Part of a small language model's weights.
Size: 13 layers, width 256, 3 heads of 128, MLP 1024 tanh GELU, vocabulary 8192, 14.3M parameters.
Architecture: biases, tied embeddings.
Training: a variant of SOAP for these matrices, 3609 steps.
Each number is 128 + 32 x the weight over its row's rms, rounded and kept within 0 to 255. Layers, rows and columns count from 0. The size above them is the row's rms in percent of the matrix's.

# layer 10 MLP down (transposed), 1024x256, rms 0.0513, rows 513-565, columns 0-63
size [ 98 100  96  91  96 102  87 102 106 102 105 106 105  93 103 101 110 102  94 103 104 100 100 100  99  95  88  89  95  98  98  90  96 104 107 101  93  95 105 101  96  96 105 100  90 101 101 101 106 106 100  89 100]
[[160 159 124 123 131 169 128 159  87 135 138 118 144 168  94 146  93 172 144 155 100 105 161 139 117 105 118  62  49  89 111 130  88  84 135  82 185 110  76 147 124 101 106 146  95 127  68 132 125 162  98 135 124 116 113 133 137  74 101 100 103 184  93 125]
 [148 115  81 147 154  94 155 127  96 127 142 135 135 156 121 159 132 124 124 141 127 158 123 162 147 110 135  95 187  84 108 127  93 144 188 177 141  97 133  99 124 157 149 158 147 185 167  80 120  55  98 171  99 130 140 135 117  69 167 104  94  94  98 145]
 [105 122 189  99 109 109 145 135 165 131 134  65 188 139 109 138  85 116 134 106 165 154 139 170 166  98 133 151 111  86 114 163 148 119 127  86 108 145 168 127 100 162 153 112 110  73  74 146 100 100 157 116 122 147 112 154  70 116 110  71 132 185 163 119]
 [ 97 169 151 131 127 109 102 131  79 201  88  94 192  77 105  86 166 168 170 151 113 140  74  89 126 108 114  82 106 131 132 140 122 111 188 157 191  91 130 155 163 120  72 131 169 157 139 117 135 169 137  97 180 150 103  93  70 115 108  81  88 215 113 133]
 [138 170 144 147 153 126 102 122 142 209 112 163  83 144 130  99 165 140 115  72 129 130 128 187 103  96 162 162 110 114 164 126  99 162 150 183 119 113 123 136 105 102 175  58  74 104 144  79 106 121  94 151 126  82 117 129 166 141  89 139 145  92 155 136]
 [152 150 176 146 135 175  49  32 171 143 107 107 117  97 126 157 102  97 111 121 125  99 127 108 101 185 101 178 117 189 161 105 163 163  99 114 148 206  64 145 129  98  95 167 157 127  82  95 123 116 142  84 155 123 134 106  93 128 148 125  92 139 156 182]
 [138  91 131 121 143 101 125 206 164 161 166 158 118  97 110 144 116 153 135 181 145 151 124 126 114 119 106 148  96 182 112 106  82 103 114 164 154 156  98 143  90 112 172  79 161 185 143 144 152 105 160 160 137 179 105 161 195 131 182 135 137  90 139 142]
 [151 107  91  92 117 133 123 125  93  24 109  78 141  68 124 123  92  83 171 103 144 106 154  87 114 141 203 120 183 122 118 156 162 118 151  91  91 119 119 103 165 117 134  88 178 139 129 140 104  46 121 124 162 162 116 101  97 191 108  85  76 195 180 170]
 [141 117 104 100  96 119 111  80 157 115 164 153 127 138  71 136 114 136 106 160 137 110 142 113 130 158 113 141 114 139 154 144 183 159 137 100 159 148 102  95 145 184 132 126 113 132 152 120 118 116 179 101 122 165 168 113 157 126 152  94 105 132 108 108]
 [115 125 145 158 133 126 126 144 160 168 152 161 153 147 142  91 135 123 113 110 125 144 136 154 164 123 115 169 188 101 103 155 120 204  84 138 189 167  63 151 112 113 165 124  89 128 113 109 132  99  91 183 187 121 153 191  60 127  89 140  44 130 205 133]
 [149  73  81  95 150 131  77 144 162  87  94 116 153 138 126 135 122 176 217 172 192 164 166  90 103 156 176 179 105 151 139  99 134  80 153 104 118 126 185 166  77 146 133 129 131 121 196  99  85 156 162 136 153 226 123 155 121 128 143 133 119 111 109 108]
 [119  91 137 192 164 173 105 200 140 151 135 113 115  78 152  80 141 131  97 128 167 135 176 115 141 134 163 184 156 125 164  95 187  79 166  77  89 100 127 147 133  70  57 124 195  98 151 180 147 122 174  69 185 132  55 152 109 129 151 139 160  88 119 144]
 [147 133 119 127 143 106 122 148 174  80 149 140 103  89 151 121 116 125 143 100 167 136 121 141 133 122 157 125  88 143  80 160 149 159 126  78  93 188 158 163 187 140 162 155 144 161  44  98 136 149 155 161 109 212 160 128 111 145  98  88 179 135 144 131]
 [103 105 122  98  77 177  89 123  64 129 150 153 117 158 122 137 122 136 156 143 102 138 133 136 148 157 152 126 100 135  49  71 136 110 134 159 126 123  91 136  99 168 163 122 186 141 168  32 168 143 152  98 101 157 146 143 139 140  80 150 109 146  83 208]
 [194  22  93 101 179 153 128 141 114 132 129 178 169  88 117 179 147 124 119 119 111  94 109 127 119 173 139 123 155 102 113 105 109 148 168 124 109 103 119 146 129 126 151 118 112 135 151 152 149 130 129 131 139  90 125 125 181 168 106 195 124  86 159 137]
 [109 128 109  86 147  91 106 183 133 116 149  62 159 125 174 113 109 189 137 117 192 124 127 125 145 143 156  60 143 111 140 135 137 122 142  85 144  77  60  95  79  98 147 138  87 131 118 114 166 127 202 107  84 108  78 174 123  97 109 124 119 106 121 142]
 [148 174 133 120 129 119 122 159 125 113 141  93 178 119 117 153 140 134 137  82 179 136  68 127 111 124  98 124 132  96 105 158  63 133 129 171 101 117 139 130 131 106 164 121 189 119 125 169 122 168 106 121 138  81 158  69 113 118 125 157 168 169 136 142]
 [148 188 129 208 130 203 156 172 137 136  63 108 144 108 147 145 153 169 167 162 140 119  75 101 143 137 148 111  27 139  96  88 109  97 101 177 152 100 147 144 138 118 122  90  89 165 132 124 132 172 121 158 109 200 125 141  78 151 146 137 110 142  97 164]
 [183 121 175 107 112 146 100  58 117 105  84 139 164 124 135 148 146 105 171 101 140  99 115 128 119 119  86 107 124 165 132 179 124 157 189 149 134 173 175 110 137 109 106 139 177 152 116 110 127 107 213 111 185 171 140 125 198 104 150  93 159  68 106 132]
 [127 160  98 170 103 104 118  90 160 113  88 153 172 177 151  99 131 135 106 122  92 140 148 144 129 120 123 152 156  80 111  95 133 139  64 139  63 165  79 169  87 131  96 137 127 116 102  93 101 117 114 122 120 163 143 110 108 163  82 133 183  91 162 130]
 [177 127 139 110 182 152  93 159 106 158 126 129 181 112  49 102 159 143 175 125  75 155 113 114 133 190 179 140 180 136 168 132 182  67 111 125 129 117 156 126 132 198 141 176 146 146 124 163 136 138 114 128 135 105 146 133 144 130 127 117 145 123 118  90]
 [118 109  93 101 126 142 148 112 141 165 115 160 111 141 114 122  76  90 121 151 107  89 148 153  79 147 156 130 116 168 102 106  93 110 101 103 113 114 108 136 136 106  84 112 105  56 157  94 119 114 102 124 136 137 132 114 116 170 179 123 158 162  85 124]
 [117 117 122 137  76  92 129 131 188 134  82 127 129  96  85 172  95 171  88 134 110 119 180 102  86 101 168 148 185 103 123 150 180 146  78 183 203 138 116 153 118 106 108 111 144 105 112 141 148  89 177 119 116 115 108 117 125 163 139  98  68 145 146 109]
 [143  97 115 149  82 135 137 129 128 145 145 120 163  94 135 171  67 148  96 120 132 113 132 144 105 118 123 108 155 195 125 165  83 142  81 187 130 178 107 163 139  55 170 128 149 121 152 153 185 128  71 176  74 106 110 126 168 174 107  74 165 147 120 122]
 [113  97  95 139 149  93 125  89 156 118 122 102 174 116 158 166  86 162  77 151 145 202 156 164 142 138 126  90  93  84  98 129 192  64 104 192 100 154  77 127 120  78 140 126 110 111 129 108  77  90 169 153 131 113 114 146  85 174 146 103  92 127 137 111]
 [ 96  55 105 131  87 114 115  78 123  96  86 144 100 170  46 115 108 125  86 136 147 113 113 114 174 156 103 156 116 172 165 124 142 114 110  98  82 143  93 117 126 134  81 152 136 152 188 125 151 104  92 193 141 149 127 138 153 107 107 180 104 142 128 120]
 [ 87 193 126 218 119 159 196 176 139 130 132 130 125 179  96  90 131 150 112 128 168 116 134 125  79 142 165 147 123 105  80 132 155 150 111 111 118 174 145 127 121 120 132 151 136 144 118  78 158 134 159 163 103  87 132  94 121 204 156 143 170 117  93 153]
 [148 153 123  90 140 158 164 135 151 140 183  93  94 151 122 159 131 137 115 138 180 142 160  76 145 137 178 192 191 142 112 161  84 164 191  58 125 165 119  97 131 129 173 115 103 163 127 126 167 117 123 143 138 109 113  57  72  82  92 184 153 186 169 165]
 [122  95  86 150 131 107 102 110  97 131  53 101  90 145 113 142  79 205 157 162 179 125 162 154 114  56 161 125 148 130  96 161 110 121 116 135 105 129  97 128 150 132 165 114 139 120  90 180 111 139 159 111 104 150 164 123 170 181 151 153 157 148 104 135]
 [141 130  85  98 113 111  90 140 140 132 133 204 153 150  59 146 109 104 104 193  94 142 169  72 197 116 141 154 172  44 104 132 103 141  86 103 160  89 142 163 131 104 141  73 201 158 109 112 168 155 119 163 139 161 171  92 153 133 124  71 157 127 109 157]
 [156 140 148 136 169 146 121 100 191 130 153 102 131 110 129 139 114 183  81 144 113 182 166  92 103 157 139 144 107 153 147 106 155 116 164 175 166 183  96 102 133 124  99  68 165 136  95  89 107 111 128  99 100 171 175 116 129 159 113  74 151 130  98 174]
 [128 135 114 134  86  68 149 100 102 129 102 133 150 159 135 100 120 153 156 144  93  87 130 123  92 110 117 114 141 118 121  93  80 126 143 115 120 197 129 129 122 102 158 160 130 134 149 153 168 108  92 114 147 141 174 141 123 177  96 135 138 135  95  92]
 [122 105 146  37 109 139 113 149 127 142 157 115 168 151 167 115 109 133 120 132 144 139 108 136 201 130 123 106 117 118  95 125 171 106  90 116  47 108  93 138 134 159 163 168 153  90 130 164 145 114 107 138 136 146 116 133 123 126 129  87 105 144 141  82]
 [111 142 195 171 134 235 131 125  68  65  82 181  93 147 127  64 123  99 114 136 151 161  54  99 182 141 129 115 143  95 127 113 109 110 120 167 199 204 160  81 142 113  93  90 152  84 148 107 109 153  96  64 131 148 158 159 131  85 120 176 112 139 138 156]
 [155 111 133 108 107  94 143 105 110 119 166 111 135 121  66  99 103 103 113 195  83 130 103 159 181 132 101 155 121 169  94 112 154 171 112 148 121 146 133 141  99 135 170 180 116 157 152 123 114 122 135  61  87 155 132 126 185 147 152  75  63 143 144 149]
 [110 135 127 137 113 121 137 151  30 145  73  98 120  80 130  91 122 154 183  89 186 115  97 104 113 153 174 119  59 150 170 187 152 111 151 150 131 113 112 154 118 122 170 104 137 182 157 155  75 168 135 121 156 115  90  85 208 190 114 157 159 159 114 117]
 [ 93  67 131 139 123 137 179 164 113  96 100  96 110 119 166 114 175 148 106 199 178 180 129 117 120  98 132 153 107 104 138 123 171 155 114 129 132  69 133 104 188 154  78 147 138 158 132 101 179 131 123 133 124 157 150 136 124 121 123 132 132 163 139 177]
 [ 83  96 145 197 156 169 151 126 181 120  83 136 117 138 133 137 127 120 132 165 142 138 130 168 177 102 153 155 156 113 147 137 128  96 175 151 117  98 142  91 148  86  96 143 119 105 168 121 116 133 176 159 195 169  54 191  64 139 120 166 101 153 121  88]
 [160 111  97 122 106 119 139 114 117  73 157 101 114  96 140 165  97 117 107 139  84 112  54 153 159 193 189 160  83  87 137 164 140 157 115 125 166 149 129 179 180 168 124 130 158 151 146 105 137 114 184  87 148 163 171 108  98 134 149 180 111 129 121  76]
 [131 115 106 138 122 101 158 145 136 151  77 157 203  97 111 146 147  63 155 106 170 122 135 174  99 146 203 102 115 152 184 167  83 139 154  79 151 171 118 106 146  99 145 141 105 157 174 132 143 106 136 167 111 168 122 106 166 119  73 112 101 102 166 161]
 [115 126 112 136 125 125 106  99 150 101 158 198 116 124 169 106 134  90 123  94 119 147  79 101 100 146 131 163 126 141  60 192 137 119 135 150 110 165 147 101 155 144 141 100 121 155 211 150 131 158  75 152 102 126 125 105 139 163  87 160 101 125 151 161]
 [173  77 143 186 135 142 123 113  57 137 147 109 209 125 115 112  76 130 150 127 115 133 144 127 118 150 189  97 166 182 118 125 143  78 132 166 131 147 128 137 115  75 100 122 127 113 172 121 132 135  99  89 155 129 129 111 167 144 110 106 123 149  75 108]
 [ 89 141  98 132 136 108  94 176 142 128  80 171 108 133  82 210 134 143 136 145  82 171 153 116 147 128 164 182 116 139 119 134 112 115 123  81 119 183 113 100 110 126 155 151 123 105 194 178 145 174  65  92 145 132 146 147 143 170 164 158 124 144  92  75]
 [168 190 132 103  88  95 164 137  80 145 142  94 188 166 141 149 144  99 171 178 128 121 116 131 133 109 125 124 134 100  80 143  84 111 136 115 155  92 142 205  53 178 169 109 136 188 125 120 181 163 117  98  94 229 110 169 111 161 127 116 155 223 161 172]
 [141 140 140  74 110  60  93 122 105  61 154  91  96 159 126 136 145 141 127 136 107 133  99 186 146 125 131 147  80  81 115 139 131 141 188 130  91  98  59 108 166  71  95 152 147 129 150 129  92  81 107 161  97 143 132 121 109 123 128 152 121 114 150 100]
 [ 95 150 144 143  89 149 186 120 175 107 128 156 113  98 115 153 121 118 120 150 144 143 181 186 171 153 183 121 124 104 107 179 179 180 128 128 135 118 130 131 114  95  93 152 118 147 116 148 112 116 169 140 169 132 121  97  82 133  87 116 164 109 125 147]
 [158 126 107 125 178 166 150 112 121 183 133 140 109  91 145 178 120  93 152 108 110  94 154 146 138 134  82 109 120 122 109 133 106  78 103 154 115 127 141 122 106 175 186 104 117 136  98  83 157 110 189  44 199 107 119 157  98 126 111 128 133  76 180 128]
 [173  73  89 139  95 133 131 130 167 124 165 109 101 104 100 120 117  80 177 141 134 134 131  98 159 103  89 154 139  64 116 105 192 132 137  87 132  99  64 133 156  88 116 112 153 153 147 103 170 121 172 161 114  91 128 103  55  87 127 125 120 110 107  89]
 [ 94 115 111 151 130 115 121 115 139 140  86 154 188 135  92  86 135  87 117 129 113 203  62 120 141  63 168  88 173  81 129 117 122 143  70 158 153 114 124  91 131 125 120  84 137 111 129 112 174 143 172 111  98 119 158 132 102 162 173 131 149 104 140 132]
 [171 142  87  87 113  75  87 125 187 169 108 141 187 144 103 117 125 174 105 162  79 152 124 117 151 111 117 137 148 125 137 102 132  82  45 137  77 100  87 124 103  85 172 157 130 102 141  98 156 159 145 141  98 178 139 166 199  88 184 132 130 121  54 161]
 [160 130 168 117  96  92 126 116 173 107  99 144  58 117  90 124  50 146 100 170 119 112 186  88  90 163 141 135 177 108 125  99 148 117 143 124 112 175  77 127 158 146 181 181 165 142 147  72 155 132 151 178 168 155 173 128  92 163 107 155  91 129 120 165]
 [149 151 104  85 163  79 124 126 136 134  98  76 108 161 166 160 107 121 162 121 118 117 120 156 124 169 157  81 118 152  79 168 144 108 146 105 118  99 159 134 144 144  80 133 103 126 172  72  83 207 101 146 165 107 107 144 181 115 142  95 129 117  91  98]
 [163  98 152 156 125 182 119 188 106 187 126 172  98 110  98 165 104 115 100 121 145 166 125 132  99 149 123 108 130  50 104 113 147  92 122 145  86  84  97  71 154 136 184 101 111 149 125  92 122 150 120  85 134 116 117 118  99 122  81 145 142 175 213 116]]
# layer 10 MLP up, 1024x256, rms 0.0514, rows 514-565, columns 0-63
size [ 96 101  96  99 102  99  99  97  98 104 108  98 103  99 104  99 103  96  98 102  96  97 106 105  96  95 100  95  94 102 105  93 104  98 100 103 104 103 103 105 111  99 101  96  98  99 103 104 101 100 104  95]
[[114 144  96 188 158 113 142 108  52 108  87  85 123 125  70  65 119 107  77 108 122 152  98 112 147  96 150  99 126 126  93 108 101  90  96 112 148 104 218 121 106 133  79 129 147 140 141 144 127 134 124 143 106 120 129 166 159 171  74  66 149  91  75 140]
 [ 69 110 129  98  78 151 110  99  63 107 116  86  74 153 121 129 138 140  78 137 179  93  95 193 181 108 154  91 174 165 111  88 106 150 107 126 110 134 170 122 158 117 135 121 152 132 129 156 145 122 128 121  55 159 120 137 120 136  93 169  53  88 138 130]
 [136  92 127 109 170 107  53  89  72 120 204  89 109 158 141 120 133 121 145  94 149 145 174 127 145 185 114 186 125 121 165 103 135 126 165  86 126 123 105 148 121  82  50 108 181 155 125 153 133 104 158 121  79 150 137 134 145 174 141  90  79  77 173 102]
 [101 192 123 138 126 141 147 142  90 143 150 153 116 120  66 186 143 137 119 115  57  71 177 106 116 119 115 148 112 142 148  56 154 142 138 119 158 154  70  82 132  95  90 174 119 140 143 197  98 129 115 193 116 124 169 171 121 138  97 126 166 141  99  93]
 [116 110  43 122 181  95 105 166 159 209 123  89  93 149 104  61  64  81 103 117 103 150 131  86 118 119 122  71 103 115 114 108  84  95 135  97  61 149 130 135 140 116 153 105 185  85 101 113 117 106 126 166 110 131 135 190  91 115 133 111 203 126 123 124]
 [143 140 118  98 115 144 104  77 159  61  95 186 134 119 183 177 133 137  90 113 124  72 115  72 118 124 122  98 114 162 151 147 109  90 136 131 138 144  91 146 139 156 136 141  65 129  66 131 138 117 126 196 124 120 166  47  80  49 140 145 170 128 141 105]
 [136 125 125 131 168 138  93 135 168 171 138  68 151 214 167  85 106  94 154 108  77 141 127 176 157 113 182 146 151 135 118 156 176 144 167 103 166  94 165 118 144 129 128 106 133  95 145 190 163 213 132  95 152 101 140 141  77  87  86 144 208 189 135 114]
 [ 51 194 153  90 101 145 147  55 114 148 165  96 129 136 147 102 108  83 167 122  75 146 183 126 129 174 127  83  74 136 143 127 106  93 164 124 132 121 151 130 119 161 122 131  59  84 129 121 147 191 146 132 160 144 146  60 137  93 162 145 191 151  90  92]
 [182 161 144 109  64 124 100 100 144 132 171  87 161 102 123 160  90 139 115 138 105 182 140 119 181 117 144 104 136 132  79  86  85 153 136 143  98 147 109  94 186 133 146 136 103  89 159 151  66 121 100 110 117 110 116  89 218  92  88 105 114 143 100 139]
 [ 51 133 165 118  81 188 143 141 125  80  98 163 231 136 138 108  71 135 102 223 157 125 102  57 119 118 126 109 151 155  95  95 112 118 111 118 149 103 126 130 165  77 147 133 148 150 107 184 105 165 133 131  89 135 146 119 139  95 138 178 134  63  58  92]
 [117 110 107 109 101  93  95 134  96 104 128 147 113 129 101 151 100 128  90 160 124 126 131  91 189  88 165  58 113 107  83 123 130  98 108  92 192 147 193  57 101 190 170 101 106 124 162 111 117  62 184 128  80 115 124 174  44 149 113  96  57 130  82 161]
 [167 113 172 188 120 132  91 149 151 144 125  99 152 143 200  86  84 159  66 177 153 150 114  88 186 155 133 154 236 120 169 159 111 132  98 128  97 134 128  91 102 188  64 140 126 170 152 129 139 101 133 130  72 172 188 111 138 156  67  72  88 166 131 141]
 [124 132 149 143 156 124 124 143 145 140 197 130 166 103 157 113 127 124 136 102 125 111 193 119 117 159 124 174  95 114 210 156 153 164  67 151 122 157 112 146 142 134 155 142  99 126  46 144 122  89  75 134 121 140 109 197 161 156 173 128 132 147 207 112]
 [ 80 118 169 125 128 138 161  82 107 108 161 179 145 127 160 137 130  88 138 161 130 178 133 168  84 138  58 117  98 174 168 209 125 178 121 139 184 101  92 112  90 116 136 176 192  90 178 170 166 168  87 104  95 101 132 159 158 123 123 153 153 102 120 110]
 [128 123  88 117 110  98  92 124 100 165 140 113 125 189 163 110 116 103  97 100 134 127 144 113 160 151  73 131 172 178 117 161 146 158 111 193  77 126 111 111 119 144  77  87 160 103 155  52 108 130 158 139 117  90  53 105 153 178 116 181  87 144 139 115]
 [119 125 146 113 137 136 117 102  84 128 108 106 113 130  80 227 153  47 114 150 172 148 161 117  89 133  86  97 137 118 147 141 157  97 155 155 134 151 136 166 130 101  85 188 147 147 124  98 110 116 150 112  91 115 167  69 122  94  90 168 119 114  90  91]
 [ 81 118  99 103 165 154  95 153 103 136 145 112 145 152 121 135 103  90  72 101  97 160 123 138  81 163 102 175 102  78 118 141 110 123  61  87  94 172 119  63 130 136  54 128 172 118 123  93 115 156 145  94 132 130 134 113 129 133 108 178 131 110 138 123]
 [159 133 108  94  99 146 167 166 121 132  92 161 103 125 126 145 150 118 112  80 114  60  83 143 173  64 144 127 139 144 115 106 123 128 153 104  94 154 180 138 115 132 126  92 200 108 136 117 102 149  54 104 139 123 102 117 160 119 100 129 114  94 151 112]
 [ 85 133 139 183  43 153 198 202 135 144 139 167 159 130 140 146 121 124 143 148 102 115 162 149 192 152  97 108 199 133 166 106 151 132 164 136 139 141 133 154 137 123 107 146 105  97 106 179 114 117 162 107 135 162 132 136 115  85 117 105  96 147 147  86]
 [134 150  89 163 109 118 134 189  93 121 130 149 129  96 131  99 140 143 156  93 138 132 114 137  96 134  79 128  92 166 107  87 159 130  67  68 106 131 166 119 131 151 148 116 175 124  52 114  85  75 106  45 170 123  82 123  79 150  93 121 132 135  87 117]
 [149 116 139 106 145 123 141 155 222  87 125  93 146 173 192 141 110 164 133  70 172 136 158 178 112 138 166 131 129 119 100 127 160 132 141 147 193 113 167 130 202 119 165 163 171 146 109 170 166 154  89  54 158 109 137 121 113 138 127  91 117 104 141  98]
 [121 111 132 115  85 114 204 109  95 164 148 128 177 126 108 193 159 187 169 158 126 197 134 130 175 180 189 132 139 176 123 120 142 115 149 130 152 157 102 123 114 121 128 150  70  92 140 113 132 147 129  81  94 136 143 116 167  91 157 149 137 117 130 171]
 [ 68 151  96 103 199 154 144 111 107 149 126 166 136 145 139  79 197 126 118 109 147 105 112 156 128  99 123 151  90  90 189  93 131  92 132 127  57 109 179 143 127 155  82 126  82  87 102 113 119 143 105 131 189 159 156 168  79 158 129 107 119 133 141 193]
 [109 189 145  95 124 112 174 181 115 141  91  98  78 161 163 142 112 190  47 109  85  92 127 129 119 113 117 198 136 140 156  85 110 153  63 155 161 154 122 115 120 133 151 107 167 107  83 101 149 139 151 133 152  75  79  67 165 115 135 133 161 188 138  90]
 [120 160 157 107 140 119 139 170 142 134 214 141 150  96 185 151 160 121 108  75 155 179 148 174  33 118 141  90 175 168  88 133 116 128 141 170  84 144 139 153 139 101 143 116  89  87 140  93  89 168  92  78 104 178 120 166 100 140 118 134  95  94 177 171]
 [124 127 131 134 145  90 108  99 115 102 145 130 165 119 140 125  90 131 111  91 134 147 148 145 190 158  98 147 152 132 132 133 159 141 145 160 182  79 153 131 201 126  71  72 154  87 137 168  76 122 126 125 131 145  95 144 193 149  32 115  76 109 194 107]
 [ 83 100 101 128 159 163 139  98 153 122 107 124 164  99 132 146 131 144 140 158 138 131  68 108 107 106 157  84 125 112  94 127 145 114 150 159 161  81 104 148 142 123 107 108 148 122 112 127  80 152 132 116  77  91 171 127  68 151 120 147 123  84 128 117]
 [124 173 114  65 126 133 205 137 176 129 144 124 184 143 117 156 121  84 133 162  98 181 108  92 124 155 149 122 107 172 163  61 183 149 193  84 149 133 121 107 148 151 130 146 159 161 144 103 118  87  90 130 172  88 129 109 157 145 120 108 131 101 150 167]
 [119 141 138  77 168 157 159 163  92 135 162 143 166 106 138 124 141 235 188 158 174 108 146 182  96 134 153 110 121 146 141 172  97 143 157 128 144  98 202 114 138 104 120 210 151  97 170 171 133 173  83 113 132 121  95 139  78 133 161 130 115 115 155  90]
 [140 102 154 129  96  73 117  55  88  96 133  88 140 127 142  87 153 113 120 125 119 155  95 108  86 142  87 160 135 150 176 103 125  92 110 112  99 126 101 161 104 157 137 120  89 152 111 196 153 105 165  68 122 128 148 115 134  93 113 115 149 148  86 148]
 [ 87  98 101  92 151 190  76  96 183  84 143  85  96 134 120  88  73 111  67 138 162 123 115 109 140 127 128 145 125 107 117 190 109 113 109 105  62  86 148 114 118 137  61  50 134  88  74 103 107 109 142  72 118 104  68 152 136  87 148 101  97 116 170  70]
 [144 141 148 164 172 126 133 122 121 101 145 129 105 143 118 125 122 129 103 189 105 177 112 157 146 122 101 145 120 150  84 116 177 140 148  64 105 108 190 133 118 122 143 130  82 153  96 131  94 148 134  96 131 131 112 210 124 162  92 148 100 138 187 207]
 [ 63 134 184 136  97  95 103 138 165  90 129 119 190 123  92 169 128 100 136 189 112 129 150 108  74 107 137 132 104 154 147 139 149 147 136 110 103  81 128 180 129  95 138 118  96 107 170 180 105  81 167 118 114 110 135 166 110 103 138 118  93 128  63 127]
 [144  97  53 129  86 166  98 111 147 177  83 105 107 129 117 112 109 113 105 142  86 108 129 147  92 152 109  93 130 143 115  97  72 168 170 141 142  86 125  87 125  99 114 128 138 107 113 113 197 118  79  97 146  84 200 144  75  90  94  72  96 120 128 115]
 [160 131 144 122 164  88  96 128 128 123 109  98 149 130 139 142 146 146 162 167 121 132 129  50 106  75 170 145 168 137 124  83 117 118  98 105 142 132 183 126  71  92 180 116 127 103  96 136 192 138 109 128 128 141 129 155 110 121  90  92 138 166 178 153]
 [115 170  80 103 120 145 115 160  68 108 195 129 182 170 111 107 178 171 131 144 143 133 160  87 125  97 136 168  77 161 153 112  71 141 155  94 129 132  79 188 129 141  98 107  57 165  99 116 120 110  82  77 102 133 129 101 148 102 160 164 162 132 115  70]
 [162 140 118 163 115  92  86 119 101 118 166 108 115 148 136 133 197 154 145 181 141 139 123 130 123 147  31 157 110 135 139 179 146 123 115 166 159 216 110 166  98  72  98 154 154 166 153 138 180 127 101  76 152 151 110 167 133 144  97 189 181 154 141 146]
 [ 88 175 144 133 145 106 178 146 158 139 114 114 146 130 128  93 143 132 110 165 121 129 148  88 116 114 133 113 117 106 107 142 166 126 100  72 138 101 152 160 165  78 199 146  85 127 134 102 151  73 137 129  93  99  92 122 140  90 138 183  88 112  72  74]
 [152 114 134 148 151 171  79 100 126 126 207 102 158 144 124 207 158 113 117 169  72 128 170 119 174 139 175 142 131 135  69 136 170 149 131 135  68 146 144 132 140 123 151 130 139 119 180  76 135 168 193 100  90 132 113 114  52 168 143 159 180 199 102 131]
 [135  78 164  74 132 136  87 175  86 138  78 130 136 169  79 108 123 108 177  83  96 151  78 164 103 103 116 108  95 175 111  77 110 110 147 109 101  79 143 129 130 108 163  94 106 155 158 131  74 113  95 187  99 110 142 152 111 109 120  88  93 118  91 132]
 [154 135 117 153 116 191 193 141 124 182 164 124  80 101  93 135 124 117 208 198  86 117 112 139 142 159 145 125 146 131 128 165 114  94 110 122 144 132 155 113 153 104 187 119 153 134 103 136 145 109 121 127  87  91 169 115 195 103 113 159 164 100 137 142]
 [186 167 126 104 146  75 209 155 115  64 158 105  95 165  93 140  89  68 104 135 147 173 123  84 154 141  91 139 156 160 167 148 114 137 172 137 159 139 179 110 149 126 146 149  93 143 103 104 137 152 131 122 160  91 123  86 120 151  93 102 154 181 105 102]
 [122  95 129  98 125 139 154 127 188 102 135 116  78 164 123 120 105  91 121  95 108 183  72  95  73 120  88 132 134 147 100 139 173 124  90 151  88 159  94 165 177 115 113 134 123 107 151  88 139 141  95 176 118 119 167 162 135 116 100 144 101  67 143  85]
 [166  80  83 126 116 164 134  73 118 119  77 129 109 133 126 115 142 159 126 113 148  98 104  85 102 117 128 123 133 152  68 141 184 148  84 136 171  93 115 165  97 139  78 126 155  99 117 131 106 111  97  72 156 116 220 151 126 134 128 114 200 135 115 130]
 [ 74 137 146 103 116 154 137 147  70 182 188  73 101 115 130 199  80 141  66 136 133 152 155  99  66 152  77 142 101 146 200 118 103 154 132 143 151 104  93 102 132 182 120 151 132 122 143 129 189 166 113 168 168  85 155 175 100 141 143  90 110 113 129 124]
 [109 139 143 146 130  95  77 157 128  90 164 149 164 190 138 100 118 149 102 168 137 104  86 135 128  86 158 155 173 140 116 146 106 126 114 103 133 156 119 167 103 133  60 143  87 139 152 100 124  95  97 123 141 156 149 132 112  92 117 188 164 147  71 170]
 [168  84  78 127 185 102 165  95 117 144  93  15 102 131 145 123 140 147 130  97  87 135 158 165 153 160 104 134 152 127 150 155 127 175 102 145  70 150  68 181  98 154 148 100 168 128 107 111 126 168 113 159 112 100 111 134 159  97 102  89 184 156 176 167]
 [208 155 173 149 146 141 112 130 116 145 115  32 109 124 164 121 105 129 103 104 149 111  83 128 122 117 109 150 196 134 122 102 161 145 119  79 144  82 157 113 191 125 136 130 146 101 161 112  91 150 179 179 153 118 152 198 107 164 126 131 158 118 101  83]
 [105 135 137 168 155 171  97 107  86 125  78  30 112 188 132 102 182 133 111 101 198  98 150 159 112  95 145 144 157 172  95 133 112  90 150  92 173 150 150 105 102 173  74 119 122 106 165 130 107 126 127 129 106 116 108 122 113 172 103 192 115 210 113 178]
 [ 29  95 102  58 153  95 142  95  76 168 159 130 147 147 112 117 220 127 121  84 151 158 128 178 117 124  77  56 115 123 116 170 124 161 151 205 177 169 113 102  64 116 146 117 157  82  95 135 107 131 128 131  68 148 131 102 164 122 143 121  92 139  78 110]
 [165 153 140 179 109 142 177 127 113 110 189 186 135  97 102 132 147 173 128 174 106 132 171 141 115 163 138 117 151  96 113  58 163 149 110 111 110 159 124 154 144 132 145 221 152 155 128 105 181 105 146 130 103 162 166 104 180 129 152 139 152 132 127 138]
 [ 87 133 145 143  97 111 138  70 134 114 135  77 152 120 140  96 176 158 132 121 146 138 160 141 147 139 170 128 153 208 131  92 117 155 168 150 107 132 141 205 200 109 107 170 153  95 175 157 137  73 126 172 134 135  69 125 135 110  84 117 104 116  69 155]]